Weights of a small GPT-style language model, trained from scratch on English Wikipedia.
Architecture: RMSNorm before each block, rotary positions, no biases in attention or MLP, untied embeddings.
Each number is 128 + 32 x the weight over its row's rms, rounded and kept within 0 to 255. Layers, rows and columns count from 0. Numbers have three digits each. The size before them is the row's rms in percent of the matrix's.

# layer 5 MLP up, 256x128, rms 0.131, rows 122-158, columns 0-127
110:117138180125086150065172126113115124124107172145150194102162091113106101170145140141159127148134120150140148173148089094147113136088181132143142075165163132172168184123133157157169095135107114148089144144160157118137145182189126123163102125100109172151025099083128182170062109119110122112091129144140119175120167088094078138131155173180167145170157094127135120204127109132083153156080
096:137101152172083129147141143122178083170127140089212116134237148108137111126109106120067114086088076115149111143139159141060148186133115055119112109176180194133122120124111113124138120145126152121147098088148127144147169127159109127094153093151076110126205129149115155152120162091123110126121156153120141156138098082110155116072091195134158111133226165099144159126098128147115157093123
083:102100118130159118131097148173187108166154112132165088111139105112094168169122106170053091148118151230097102141165112131139096127132110113155102180063093130163114117091121125133147111151153110137118131096094158072108108152132117172145163153096067147078142187098133087128118179124149087057132127134191144080131149080107146211137135134138096107194111168148164096097130116102077151168131
096:164150156211072158164114175134107163093152113145146114134154108155140090184156119084091154167098146102125136101146087090127107116161161097114114183164118136134195134162135140120131127130164130187090119095054122142137118096106202181145149128154128109141115128169135123107119145132154112092133134181125141109102124177121174236162191117089101119195134122164156121069121139136089183168093
090:080171150151100198144098109151160177068138123148113177152120097146105127136120130181107170096096132147136164066110129157085192130192108122077115172074162121109160109058128132138157092070128136176162088110137190154152089130119155135159099132163091158112161102158060114143163132085141186116115186122148127077133102137144125133095183105143158110136108146092139106085138120154206102102148
106:085120171196129127100119177131102107139115116138148135167093123137140188126156087087179091110117117111116123170169086068120112117117171120171129165162113153131184130133096080125183124168089191139061150095087176112171135179105141171137108106113141139127204162164164098144145177135127140158162135127135123138198168103160088070183126133098131116098142160072126199126137131168108100110182
094:154148138119132173133094098125119090176074119135204107096100180139115142169210152208092166102112110117128140082109118094095107085083121124157155069150142141118156126102160067142165124099088126190146069147141199050111125160166107177082155103136075134154101142110108123137114198094111160132145146112119146181078138146145101159140084113134141096149172138130174141119107167140117166129119
097:096117139129131165150079139188113093154187160161046150168106155142111141130096139112135151182130111127177112184102180115087080166106147076143151091104079118169082072148149115091133144069126123166105160147111139119067128082109145124148058127156142165151094132099121078174106184098128134166122108169098095150151097069050102082124173151085132128121120082116145146146131095144089161141131
079:117083140129110116123110115103091109125106123169145163145201129099141139088141142100153121148053126106100072108094156106161165080182163058069143137123200134140112143082128144123163106171074170140078074160126166165165129080122123126118107091202149150078094151104133130173064146114067137125129078084153093111091133147183104053134143103167105104120156122141130111165086107115106145156120
113:141159090117191135170142112135145105051130127112134191162071145133158110119116143096055108108098061080118147151138153173143100193083094123069113172183155171083135141125134168131132107169081152135116187134160102104231117117116118109113081128118104136109124120120130147104065120186159115130124149106128093097128147125078103096114076114109142115114051076150118135146124079131174146138158
097:194118106113146127170152147152117119080138092166134062096146152106141144134145147103033135129116116073159117129112143087128167158113093120133088090166138118206089117130090113117111105086125136107134085166131154143151118125119138131115104181110131190122139080116183071142187143164156142202092196117185086176112129109149147179120138098087102127132162121130097193123126155187157179151179
091:149103159166092157124118167105168154161163157185158084133153152099124133132091102137117130170161137105165053173163111164082125155128108084157117125112123143178137132102165162190088071131049079112111098122050135113087114049174171163179157106160156128101158101167121111097116130175104164133130074110173132139132099131088092109092136127134123163168089147176117064095101125091112131113135
102:134074108084083145083128152088179078124126112184145128152103129163104144130132123182124147137182115116108138114124127148112097155138089143102171088103122129094137105143076172145127064140148080026183097146165113164215122088120186110128092122150098091148171132112160069121101118174109094115148127114126089183112121132174110123072108108119116113129150138131091118084155165096182044159109
099:138136116129143104100124153137072146179115104150086197119155112157064119135096109130178163215132148124148102098167139104162138063120118181088188164121191137109160125176154120123154156097131157152102145078097165136200129154113176156095122099140164148137135112135201097105158182147077119109174116066129084124164104103175103163169113131168129112139139143134072088130111114154194126119166
109:106102068099126150114103143146128131139103119131129148136124139130205122108163072174170133089108090123097215191165165149140142105157132125039135125088072148111112115080168154077149110140131205034173156135122110123114101130145091134198128105112115129136131131173120135167133116189176151118119103081094120102099101086070102189122150114096154102143079155147134074141109135141134160121123
098:091085139109125079100125067092147167171153171070103124080113139112126135105061148103145127122164134136176110168121192095135184132088144155092121128146179169059114122117124165106043180140133144111154193118160130145119114129139149135117117095096158059140158084210115171156108117105115094135181113081088136141147116127075175169109132089140154079072133163141113119149144149138096108099089
100:136214135088111087171090106151139164148134147136101152145150177174084114113171128123101125170127152137118157083129145160048185126140139130146101104110149210099140189163176156087143096107117157112149068127118168117084188099085097111108110112159142175167089039124119157141153131117133141137170162097174101131160080113141163102116169202104098120132149115142066126099132106149097156109111
100:168046091134135157157090130116142129134114120163168075176125137119208132096084144104096078118136163122138089145099120114126114138204100108119135156150169158111208094170119130098129166159105094138169121169095080106140113149063069159091168140138116133149129179095129171149132087136103159185160186167163156137100118163146168109138070106111136153091051073155139147095100097121122117122132
092:075134165083147134141139130165144125110117167073107083072090172146138101148133138129084175089198164080118136127150158103068107135143163124175147120166130117193136128140096183123138105107109107177140147170126119166115160135121105102201148102191141116166143138156071173181120143158131215136171192131144077056122158137102121114079098105103168142152127077114152125107097074144104125138114
117:117131110154140109101142112123146165128117103061190204072140119179114122098097124165099142124089129128138102131123107093084126105216088105096087151111169085149066123163123110101146120086193131147193172097105082116138168150147140089091141103183124139147174154125151103055160123135127118104112121100099155140153149134160133166067069113178128105191124154137156169138105172171147189140164
098:161138181126116167117117106107112171184106132124135134105141136108126108179143129118076190139153128070187088147146111084157158138102115110147102107128093123100091079101110111180151089135177135083151100096149111162121144116066183166175076097162120160159150101083103098091147137197151084114131075096148114136153124094094106109070162132076126191149072123109193183129176110091157131146080
091:133153150148177109085043140105144132157157150121128102137212103104125091139133115084218110160162165103107170134143155112098152120160120172188139174122153165117093136101117180125148096071106108174077108149090139114150051112163141123122117185189100136190145136140155056139136148137144159146153113112145159104141161107171169097159175168151139181166124065112131178103132124119129101133119
096:154144136178083138158180113148118111144151094086190111146110114137148075146190082097093103107150168142152137127109086109106169148090162098144088147162077137126180133132134171129122091132103147177131128144090133166135120113086102163084127102176177108164099111077130186158154130152107161092223134139187072093164102145084117088061143132118150131086096135086108079131174146158098171148085
109:114126171103124146056102182104093147113134141154098156106145150198162138142095117114143131147123097123103143152145141151127172130127141118172123044110139142095112187154116181159111154146112118155133120138124173124132134165100124187095196097115150176122076203117119152197131170114126098106123117083138138087184146112131132134154142167186155122104164096170122000147160108127073090137110
100:149154078177062170098154185148104091167124141083171144122160100103187094106109089142142151141076138166094157168178098218124055141082185138064128108130131094113176146091096134141177093082144137168173096104114083153143126096142128109134116120186116120162121160111178119125129166131106155090094121094115132157130106165094132137144132140104121165142222157160155121108117107137130072139132
108:177135171152133170142117149027108120097182119129116084144161161143089109136134173149124126131129163166112099118100109197075188139134129134094065125167094166082134140122135180086148070146119083138126143158104118111134085134138153107122140176059112125112206110122131070141118108104087149154142161140125198182149115114178170098194101159115131113110142162131188118081085170137155138153125
099:152118107119176130117138159093120122094121146071137111145190176088120090155138133161105093118138105097111175145167147100061098088138082121172178110061112110162122149124113130113096100116082135127135131155199126140108127146173099131136153148099138041137130102125122133087162119230119159209142133154114104128062114146075038127131193119162129146149081115089123101121182113105138094119133
112:106144125160140115140111179083139103090191100119122173105091170068148143139114115167141102074146161164136119142130103143120089114130134136102127131173124105135151163110047121123117167108186068181154129125108057088185134191152117151046110146161162139107137092096111127147183076091082127091146111142150063111143112135102162114112081160183130161110161078155165138114129191175171158136114
096:154087098143203121185111085158120136137146159144115113177105037120104098086147140090089152177119096142097125176071106143060131115138128130177196147146179130098114172074123118133085085094106115103058136149137107121148164100048104081094147122116115182121065132119235161080141093136146120150144151137118135129155148141185152118116133110134107119152121120117121130100123117122132123188118
100:129113146148196139095150105160098192101084125135123134131086174126124092161116148070077069144144118117092138140169073140116184162124079130104146192147090116115138069132120144115135143096143125078128200098147153179115130107148109126102084089128117103211134143157109087109112088143091173125188155086104141088114116079081176106134063142150124114107069114099122138085111136089117051134163
103:161139086135153164103145147084098077133128064105166130095138133072104086075112086146094154127116092184150138166178086116135069101136122127171107112077134156137106172122097107105090080146144150141078148082119141083116162132155103105095081105141135103107085175125155111101131177186155087144163156075149122111099158054078139191136050139126114121177116122165106112127152170081130094120180
108:157110119135123139078151103094088142066137084160147138135149167122061189123152055156118126176215083093119155172116153173150115128117199157144122088149096150148075141154138145118141082130092117069130148155114126078144127074130083108125123107067083049117141120108130127140112087150124117185123145073142131159128152141172152120092179153155066107122126139125173197104108129073104141143139
084:131055145182119198052125127233128152130080156084129122153116110182127156140121166121138137109109122076147129100089141050116130138057166125159103143155154148110144157104116077118165164134154143120135106146132129104153161167133209117098122149162152165142126086137094144092078157071161148110095173142111105131090204133167112160143150114153167130136144147154058116118101117172156111144109
102:123133118164144129148182115119112100161137107103163153130142143186157119145145156115102115106177155114074136119155198133136142147034139072133116167147131126066102080130104146073122140117193158101119135087143106120096076074147152113140080106129100103085141200105134089103106109155107104070160116123101123118187086157098092162102109159135166070108081116146137118078147167082120171093215
107:133105080164087163130137110101111094137113128076144173133081159136132187106161207159152127067127111092138137111109124154154111141158068195120095178091129166075115130123166141090165178120163112148163203094124113127163150146106098130134124096136110095113150135152172218077154121077179088144194140148122106181189127158149084134097189122168125127137142135134135123175090091164134119128149
090:111168157194123179133108094140127113126202106150145129135094107125096164129095065140157145204119095182164151154121136121151158144122162130150184133132111140127170166182177163131173114151153124126115112153148107107190088114168130102145084090108086115129162144133168104117148106084169103107124106147165152122128162139109133125179061004154136146171164188063104135138169091121092130128149
087:122052096108129142082089099152125079090060041111042113150094129106118093086117077117167124161136130145081080093098082108127166147155130083112187118055123062132096141151157136147094139115186115132132094098090151107137160092130153143146079106092141115166096109133156101156156151139140066174066117152091158105073100099149075092107121147109159129113156125107119119150121149153101124141119
# layer 5 MLP down (transposed), 256x128, rms 0.0846, rows 122-157, columns 0-127
105:133198120154183165131092173062152133091142151137150152123131101106172147136159118147121110088101133145133170137105191140142174067127143113154162123097056055146086105116143080143146113082147117125079149088156141123167149126088126114021145150144157109099195094136155143076157120103093107089147141094152122051118126165149099177130116142133152112149128128163089119184094177079091124131141
095:057143117083144132159143130130164129196034150131163141149161126120169133096100154072179109133124143165141115099166097165114105132123092144110182100144150186072166131106114140102041099118144143127143086170175202100074146062135091133159141060125130114122110172113102128085136089187148120154097118150136142125131135150170127106142088124147140098159134108128141221107118174154143116098152
087:177085159152132145179101116152123138091087151122106124126131133123131056156142081161133085144118082069155107125128136044136117124159123171175145121106202120193127162127109168137126106052157105124172120150114143129051091133117150153153119104166117163128109091124175196186130113139072087137113116084101159073157139132144162077125154135143162110073118104124122097095060105178104164144096
094:101128178109168086102107143113154137058088143137115113138096063095115079095082137178130126143154090140110130127127159152174157140186095103166091096029130125106172163135116201059098135111112105134138162113091075148103116095148130130106162105115210110145136014138131111181097116093115109140146158131139164151125118118166146161099111111150117133167104164126142151099133116165145163113068
092:145184100123080140148158119148151089169164182106150074129115125111097147186133157088215081130104132101164124121117156109074153143157135096145095142096152139176101115123114108164123163142122109167131111133132111182065094174140115149163138153166159091178105077142135172116177140110122168132103123122158125046161207123150122148115123162149134111143138068084159133103163200074158130157059
100:102102076105142102091128149124170177143119134145084121170093123105067155155137161120151113126198090108104110123105075161152115145073147058153155110155149099078162137114136077202095120152134086135157140153095112127117138160120127046135104069107163112119102151124154122107093171233179146081125110137167135102133143095087128077169128158123101101177176167120135189138106155100139140088136
100:133104130159141162099129201150157151093152154145075165155091131104156139058174110119142133142151164089164132128143161089111127096123166191078153156160127158128159134157125064130090130153136138103127166120123089185160172163148160171112171161161198117153093136180146137142202131163119179111098130166094159082162129077158122092122119117128101141107049118162047084114111117150118073102122
094:137103143117099189184124137146155140150111177116209135078136160110152145104172154152114125115119157158145123169144085096139216116085169153158123151131220146137122135121177133145172176101173143122129151132094077138179180180168119150114189098078143166131082126171160087163132155068083140169134144144137109182122121153108158117140149083200167117144127147146139118132092097124119135095078
088:088185184158127024207133125103099076191141143112122117111121099167094124131065097147161091133144156127140100178179103113134103161162170088094148108096123175129131133130127132136139103113110107149112133099162101133106155136129139144135151129096184157150109189091136123149147137164137169120127148081073207157167116108071137174157113078045142167121140173172114111117108141169122127076110
112:123078108080149184145128131119104151080120110142152174133142071149068181167143161115070135101100124152142131193147187141076137162101111069111170208155133157114065166087153145119085189149155140121120175087123117099114128096156110073093105102158110137192133154134083131140151109118117140120116100091119164107170138127169110167072145124129136119158194104151075107160093172158175090108133
099:159102149131095139137140125181131129149024081096122098092074074121172141172095136126181107135161144120108142150093136179125151080096155145125148130103123147106129106137170175126145149099126109140123108110104107125067148119131127116142121073166133113142078162138125236099167107089089144034158052156126147104153164087140112131165138127148177130091089140122152081107145095107099150053112
092:100136127146108143129183138116106058083144136104060147141108141196165074161145118175125142092101128162086099099142120059152116155133102145151186109090131130138117119154149114073067145168173128140119163113056161148153119193125078122101201075152144100084122097094141109109123145126128122131137182131131111134101100118155093146171120108147100153155013107165110095127077109123112150188132
102:141125167097169137161125135104179151068048129125122144168116124105122069121155026102121109134074192144159163112140135166109094103151094167159162165129176163141062091162122136109170133100170147099116063112165092159184156155145119156079111163129085110135213140148118157140124109091071074084143109143141169144128083135149181092128107123110118098128159124139109081124132094115137115108151
104:113122132087167039051101126146125116111146184121114124116174147079143130127178128162133109151139124099113118130138120139139125157118117192143130142178048131150124113119187157111191145162143124105104132094091159043116093153138106087147111043130145080137111077149106102163093119064074073107163177113090158176144097082171110142127101109171114152128124101141126152146197133141172153124127
113:133191130160096115155116154169152084163188170131096045099150140108117104092103163117062150124143130108150120146101113103118134152103131147176145122128216179075144119143123165159107085121132112133124123159189203117089176100113103144091112129141138149139070113117125069137113165182119124148071173140134123093143147161143139106146147079152129100191129151153145009147094112125120112158109
092:090160123122117107118128146098128096135155113147076103102186113122125125136097112139161104067098107076133130122141138134112164110112144160099146108107098126176092125156132093158111129092125134163156035166075100123088111121147155175138178092195101056105164100147148216079106077220165128125121124140130171127154134118139095108123083165082094142132109092118080154055152100067124170136155
107:145078110136146135129134123133167094102191113095174118106113076133093169117136064157080131143132041114154160115163117136121109156192173095117116106121130150092128169102135088127175127153162071141151160130154105105187168159198094140123115122119172108166165140113144132113106114140151124121141122130129129136112075142163136093160163127103255149077068182134159120140157182109176150082116
095:191185183126139121107133148116126111140162135097143167089171152118136151124179167141123130100157077122105092119146080190149148115100147069125077128172064118175124151115107130174123181105114162145129092135099088128130136171175161100133183144136129133075118141151097124114125162101140102055096131104147141143090145107085115160118132067170167153166107160136164161225174176104110070159074
099:086110115112158091175092150147129145145161118061125099145071092113121113176171108102096077145122178113135136117124086139116070139178115192160124132199149167115117172138107136084152075055123166165098124130152090148114110114162093112134154102126154112128098169070124139141147121092197128079101123099111173101113120133154113147106104117119179132096200091118111058116196112207115086140118
118:105145117115115132143120105106114104086099115111130134131136133151143119084106166167128141136144090144099186137148087111161088131086118148120066108157110120127176249112110120092117151134128123114143155120131114193220127124144097126164129148176199194130088127070094173137150102166138132167115122118070150115144151156139101062109103093127099097133054135183146217135057129148118122122149
096:148156180128107194131143128108177138171163055104129122176118182112060110127197117120128169136086077067151140135049069124150121107068094097159167111080126119117056089089178139155096104138175132101107165085122140133148134169158106151118133109113095093127121124145086090148098176115150144155111109098161133096135088087139119091061134172089124140072150122144078109130110119115123113143082
088:126198183142116096108178173091107096138133109140157180166125122152140069151106078164134116111084097124110165136115140181093107120105127151151111122093125176174084156115143187066170107084185121123067102161108170123120089159121145106125123184118157130097125210104091085109157145142073108122172155138119109072155136106113096159104190133089183160130099099191149092129152146147152085112101
093:161193139127135171091128102158177164065151112116122140104169123089089159162123050129111185108078170115105131124137159161118091120073129097170113179172115119131164146154106067117128192154172165092114169123151110120159126118106099140105107122103144155133161143162126085187141164056104125105163122194172110112104076164093131081073162152132077124133162154106079079153083131113151132142165
103:206163093109111144112129126133152084142106118142133122153148101083143166073189175133133136164173110154142111105125152093088122113166073164127150132124122157116078101163132149108039115173096146128095151109112144139129102092089114162151107164143122127141124123120157161074146134140159109172092098146161100133160149093129118125121083138084047134143151159167120255069152128136134177126189
096:166123162101125159096130185099064170117121136122173115141157140134121171123140115126132053149120129119124142147151110158052120111157170136063181161084155116111101188116126113133128115146164116101180118132136112131159156151099120189145082132108161112170160110107123147124136153198173095179096127081116089128159198104087200107104204151080180113112095151155138166152166186076102124130158
104:150091134106132167168119128147130143171139129193174136129100126130125143101091151099154100101102041101114064204167132142122127169191130132109129183155102097108201130085135081131099158142140176090115166120166130166103115076142104108136140088173108149098157118132148085115114166150134070177124122147122156124085148128129193135102143188152080137162080137093102180174100055140078148159123
101:144135084064079083114133141120154172143128121126120163158138079153103122191146186133130159125136155157122116189173088169173115103136159132152097162141104163160144140101113086162066114157126120153129117116090101123173155087172113113133138111101146146138164144101113137152114120123173122159142118093150062096105188167138129192091165094103155148137153144148148255148121173075081150112182
106:133115153147176079094157105103157131125101123125178168170136160135140133091141064100132086058109152161160156120116151129130087171135070087140106141208104147107116165111089160090177151113079086148155159186151082119175120106106113168122144107107186099067168131181133161105110097108098144137119142074103084160209141170145135139120120127172180119127133154152153181181080158147141117086128
095:099109091161168142146115137157103139062175082150131126101132125139122123094167081113077112161134140104152094135100137197097125052142135120177166145169125116091163155134166118154126073071114117060139101120104135103108092111053122121109156179064115164129078117136188122132092055132137093129081113116168070161149153094194168133148141119151134108146146164202090089099119102093133115133161
104:104178067053135101075107159130140141135108185120125139109195112137136173090129139114133137137115117145128139173105130152131109170074158151132142166119160173081104139203124136094132148127056140151144120114142169113107099071128091162098140170149003111117140121066100045086090146177115143100110132158137121120160158149124075090135155108104086153105091097164151152087135112136137110164123
104:130109118119128088137101137113109109163169052137067123093162182122144131148136061174079153132105082176151146114104109127129123137162095090133118167128114137145133112106172101140107180172096127155136124127125137135120159073065131143149127176085112139141094081131071090156123073047093082117090114100101127141114157127130131138191085153039112145113138146093109041149154136146136192074081
103:138193126177082162095172119116142130133202145153123133135099118124178123084083144080090123143117183212124163186141118093164086139129139115144096163144095129138149150133146107117113138101132147116126115121152133181141090098072155164141170178155148105113112123058118166112101129139100100115161101146120132057060113128072142106100103074115192161118147137097107064123180204111182114126088
091:144143120128141085107145121102189138110144093127113067160159134121101112116112184119094174157146067132094082113160100135146114113147125096121105123142137133134119207045137119172135119153155101133108139124089108137117107148137112166178135106106132166128140173075128103116094072175142179121154134166119020133157143072134093091115194147160088115086237157134145132086146156100131073136097
097:121141158126165123113152156124106151094090103171190111164172071121138154138133109114111054170094091107144140124117085169121123115136057149147147133093181143139115118092074095121114153069134119101122115108133104120052142144081111168191110119107121133161110083150127130167150122132110130108146131106092106104177100150109083132108133067126135087110099141130144000141124129109123144128135
107:099153133172144121136100131081129092100154114186159136155139101083164107150096102127128065178112160075145090157081135126122135121109147113142171181168145163107145120113116065166127138123077176116141122096073142115129095129088135155085096194122092142146148118086086130077156135114085056155120117110098092100122124122136145126128098098161069128158227178080135067074132094099096149182166
094:121072148096117104129041066164105143165116149134096132134106129119141069145078165117122126114113228116110135129062101145086166186149162142201170123122119126124127149146130080156104096165114133135136101121100163188129104120072098128134130093114161172167173127015157120134159096156148155151120149125078110109107164105109113126149177105147135174138057118180110116128113146169159120134143
# layer 5 MLP gate, 256x128, rms 0.126, rows 123-158, columns 0-127
102:130100097147098102147146143170156104125144142075140161143102162119187126147022149102106141140128215153124074100118152138119095178044087116176109084158119103101131155106126075149148100118151118138091125154143176118139082093097133137181144098153152147159043194079115123125135196172136111089109095101135131122134145161116134096103120083126139139176086136171164087112144161099131122152184
086:121155132147157112123117094118105189179131053181169163152105176142180129196137204087154169158144194170117144143088172148130155088131113041106144089154138107105117139166108164147136150143122160110092103095157128153156140124090120130112126098090205082123099121130122096122138125157150201107115172128141105158128130096072098154146138122151077169119196129128043096128142136133164108113132
104:110101114115072112129180140119070131177064156130112098109112197113158132126101093105140141052157117154191115088144098101090137129107145132098108179174162131055117104146125137126194098182111104084126087142099146178087102142093140164165127109156063189111117164078171147148094100112078091079166082160079110176159120141095153124130083153132089140140136127121095125177152119089146130136148
096:148069140157152055115098108062101139137058103118088058148184145090164118099117118140072127127159160111123157120116083080143112125093149136201115141111130137115172064144166146134105173156135087134073165198077141089112188085134133143126123132106151131142096109126159117150054068171102118101136078088128102185095129159122113162141150132123148123090115160128153120154065110141090101166108
102:122180112140081152129071151161108181117119162145116135060149126121103160108129176109094146175138118137171125117139147109167083110129059124159061052082103118138132113150148169042172162128204124133128129212103098082132125102166160123177104135085154122108119151086151090141187060119098152107115156097101119177082132157125106187107147133124144132115180135136123110132136069108110148145103
096:094101096137101144063167062146094180105101105092108109100116138123130094171118078138171134115085172140110127046081107092164181095041135135143173187152139159069140110112125141094174144149168055134129140150113152109194155122111109126148131135105159167185182084159112096115195131142115156110135162121089165084169146160130110136097114168161116120107112108126082164158110150147094106110121
106:101102096132042152176132131130175116178106124130126097166140108108112160118129146085062167110052148161145142108167078087100086125150112100130139123081165155111130129158110161060123064096128110117070139081137114130130128152131131108104163131126112161111135070093140136126120113156101151173145168065052101157099119131152128098141189103139156168089181133089150162080094201141181115084164
089:104109101139133157097115157085121114103105143143148186185122138132134119064116180101128138142142144168145122143066076128075125163149121125106115174142155120146163145097163134092199132129142113114167118070114137135149185107127169105144149126054110168213109110129173090093132156152070122105188056145121080134079136111156109065117100126164154056126157139084185098147122137184098115171119
105:138144118137133135126072111156160147087134161082132169085134115081087157130192131138168152198172151183163182116043098127159175071127126062133127072089162148122104136139142123135079125109070092155138119152105089135096157139136149131168151136150130092114168097150084117098141156113090136101134080140159142100155163175156089138155099182126152053137120151152065155155101151169117129119053
094:091124120092096140108182101102165105161138103123168163121082146129111165089178072128164151094073143158092146065175164088093121148182142070171097184152086145057157083130139147067131065112161072072161148132187121143124162143205163130122104093138084120132109095153120102089119123104122133092104112146092152163113140122120136117106122130171081151134132156096130133091083127061157139150154
095:084144118164134140118178094159105072063125188117186096110120104169172097148156166065148136143162147105134119112089141141150113128144122112155105129070085139172162124208151119140130093162124119116100133179139123080104153145137117120177168131122130186144174163077072086192132125157061151124170107144132100146143109121070097163115170169206119119130129133169107055125175099134139106115167
101:091134103152067154065113155204148081128167108108120102153137086134136169142062198128152100050138173096126176140087153134137140119120147148149113153105110159138117130171138176109093105107156143147140130105088145128155117117107152057149062158152155169144175142101097110161092086151089091061131106100110192136082117138065127139087087140113152158139102148146102081093162151099184091152109
092:125141171144102185100113104108136102097088108065086137160146091130108141141121123093172153084105123086127136112130118118156111081068112132150118129087173082070127183153130083103081114132127129097193140154193114131166121102092119146146190143145113122181157137028124139155112128138169158142065157164143107092111213142170084148167173170113130130171152177177134145098114137120077102162122
091:075122164103169168187121152201125095085145147120207128136118127122190089114121054116107099141137154166095168180122123105128109173132146123104059099081097108145052147131141117089168109170187108126143162133112109071078142106104115133153171084137105197144165137152122144133146104186184174148134149140181111149112146097128123129119110127056080107139092140105167134140131119130083143104173
092:184070131142142112089077183100150156182119166056133144073113130141091140155118119118167074125175158099150165121136155067168098131161161162138132170151123105166082130174110079093147132138111086142146184160132120100147118131157121116157121104131090079180126118132087134133181070198109202101105120112159183154167147117168106134133069157088134136143123108069167093108153093104074127106126
108:103064105161076138090073139134084130076115169081128102115070132117185140146068129126163189152149174138079064138127134124139156112120114117100122166112108045136133097137106149152146159132160173114152130148093140108105105128129125156135181099162153172125174121092155125187151115152154138069113111133099077127102107135097100156137121089199051155164063154162152117174123115084197125125143
101:096150131144109128142102125083169150133177129092131160164091094143143121104139145148128168122070108115153174108161065119085095182148118113090122154118165108057086141044191173166105105149145152156141108093127062172085143165106114158124124065100054130150115114202127143101138098131151092101075140113116161114116107174173133115153197162111046106140148146124128090130105152137150128140077
096:142153111082122171104108139093114173132058145141088128151111121128125156195118142080173085121103109113182078168148094124110053159134119135154157105184080108094096118166159114117131203093077116111120172098119130080155111159164090181160122156142098128074128094118129142147186103071135141109094087113168142107090102081104172162171111102077103145082139159127108113140177109199117113090162
101:158160148149102174085156111150148153097197103138121110089125106126125080119080113116153078166122120224142195130107109154191147083143185114132062113097133102075119134142154176114152117135132119128132141104120112140149084094107134108135151098089107076115066107085107150133134099091079106108215112054105145121149131101134092123097139136155123130169137166083169060113132151111107114121042
098:187082154067099075165141110096128107167109157131105044127098163132208145161090108087093104120178146146171119109124144134116130123121175137140134121155174139164142166161094091131103104116120129128171081197087111116181157152122122110154123145155139160159045117114101137182141138188078117104142162182102113150152087115145122143107074061097143146164154090133172095127185110085103114105157
095:154134107111073100123118176122087080086097099103074089104166090137168096103078149127142110090109108147137148163106107153082146147087132141101122114159129132174092118151082107156115097151141095137137170085139185161201196094163080144108149098135119143124136148099114051094126189167119104114123114137101180151112123140080115084124189127060163181208182142141103071117141161126114117142100
097:134102152198099131134127126160103142136080131108094078113068114153147148122153199075161134180108176117090156084056134105110143123114155073162128123161117139074204115156169154158138105101084119153114091101139119147143118166106127153143108130168197180075134096149079129129181149101090177188197114138124175117178094156156086110156190165143165171120155115109126125107154119123130145155139
106:148128129098147144111139125104148097124121147111134192161143170109110139052145119109143119135171087159093137080125124103120061116155078135084098100102130146111126105094154127139131069136143167103082055112138062113077115107124161158162096134086120045168147101089153167076131147188139160196113149152145138134069108149141103115107085111065116090115112168127105171021132139164146133146103
101:145091132203110136099119110178095121106204061147128126066153108098143165105098087110119181087116134134144131152110125119151041176113163131099079156122134099188133136158084130114086112097143100141122125117103175121092114110151116132076099103132089074071100172108123136130122167116155158132165098141130135068099132180122106151123141079162143177141170136109188104092075123047136072140095
106:112108154149104155079080054107109141130177126116132143097117179186066114089100111095146149113090126124143074135099144117110172110105183148108095088136118129092119166126137151113079096182180098134158140074155085069141117139162139108136072080097131166148082150158107091114131135088125195149092120108183185063093119119170188108192128158145141115115178153149151178101118163175134138139129
099:144064203167130119177059107120106117146138142147128087204119159152130108096126159143147156104137124088163102130097088134126158127171179046172129105127132176077111152098113150125069155083090127161150089141130129144118126156215134134118168056112108165130110083086130172168165180101094144103101116121089152092142155102161137129176113194139079130134143153124141168125135127090132176176109
110:158104145146078082100162138091141067108201190133121102165106113096149076140209114160094152149171191147157134140157097099155101109096129084142138168122105174104145147166204137092123099152156129147110160115097149141115123148109118102113088101096139186111096116092109079064112142156164189120131148120135130134107144148125157130050159130102181097094140105111128036097135095117183156134106
101:132138163109089104124166063132108093155079104125140135099115128107130105134145171128135145151102144087174130146088100205087152123182127075190172137118174102162093189100156112086108135104080091138120121162139107130106119148103099156135163193136132142079071126170148156073145153150124126081100157077172153142079157054141188090142142098162156103165189158127152128077148151096137124195122
102:138142100119109112123167141124112114130120084128131154167086158095099160152152097109098114156125218100138188119149114126140126125086077153127145150178190104107097117139105114094144097094153113108125119103127105123124121141077099166123146129085120089118154108159071120107235137143120204171181166126157133100126126192127117097049064171185105111130101146144058146143171107134096170062132
111:153108091191132147105128106119103120130071104110113052171129150074146140120100110124178154106149095140184156062203080138160101107088125203152155146064131131150100132167164120119082112139113195133117115122124185148168131118130080123066122117130093128109122146176179108093147106105159098155116160134058080103098140165140131159069132136099121111169173142204084097134116112166150135116109
099:119136132173121131099108090141102115071126093113100091123121110108140147096157127113154109154170179114096127142122153185177116100134227128133117093086155153094068123163160125135199103164161111108158105043147162118120133044137111161110140038092151143142155110069100155108131177171106141167175146064147119084125197111108121112117105146127120099188149139133140087077157118119149136117101
083:104177100141110057147088077143043104060105115152094106134184161122087120154126069177120086059127149147156171165149113145103169128093087108146164117105114119116062084146088149098080148106146135134207098122146089153053119157121082145114127164140059102121098101114148130160158137129082128131126088123143149106140158091108147154126094130083148110096133146156142116193166164152126154157164
100:153111136127114120115147048107085098134154152133172106154089094135163117144098125117101169118120146085071131124075149125170108132110100072122126130078099116161097150159100160102095142061143063102149180120140183117160141143093168084131046075121146153113108160159138098150106176111155167093171133071083220124192178136098148115117101073116175140132140114189113081103133127130138106113127
105:080109135139101110112164124196147120125129100043121166082146098150100137111145106090140151148103096137157160081107157169156150097102146116130076117086143064115145122125129163102077124105159136056153157119157126063113119204173158093106150109122118108093135123106183110124077148110140146141102032103098175108142165153114155200113118110157098079127129138170099148160149196143072080135122
092:162112097155122091159098182086152105117136069107083111131132081134158170174112130122095100162164076118111158127157170161156100133096098128160108134133130102151181111151106131165124183102077114136157112076111152191108130077101107115071117085117089164066128111073141192107130113116191120119121135147133135163091147161150125166111133118092111173151160169123119110112079089102076168015164
080:128045126138125170131104095088135162128087153176143161091155165084157116170124145140069057103133129096118144156144089096126164154125163167200114105198168140146132172103125142125175116140116117141135137108089104181138133134182107141118168128112144164124167101198053204178143128143123178170176098189098146110177115141122087108175127152150127167148096137205119137126136122124134135111096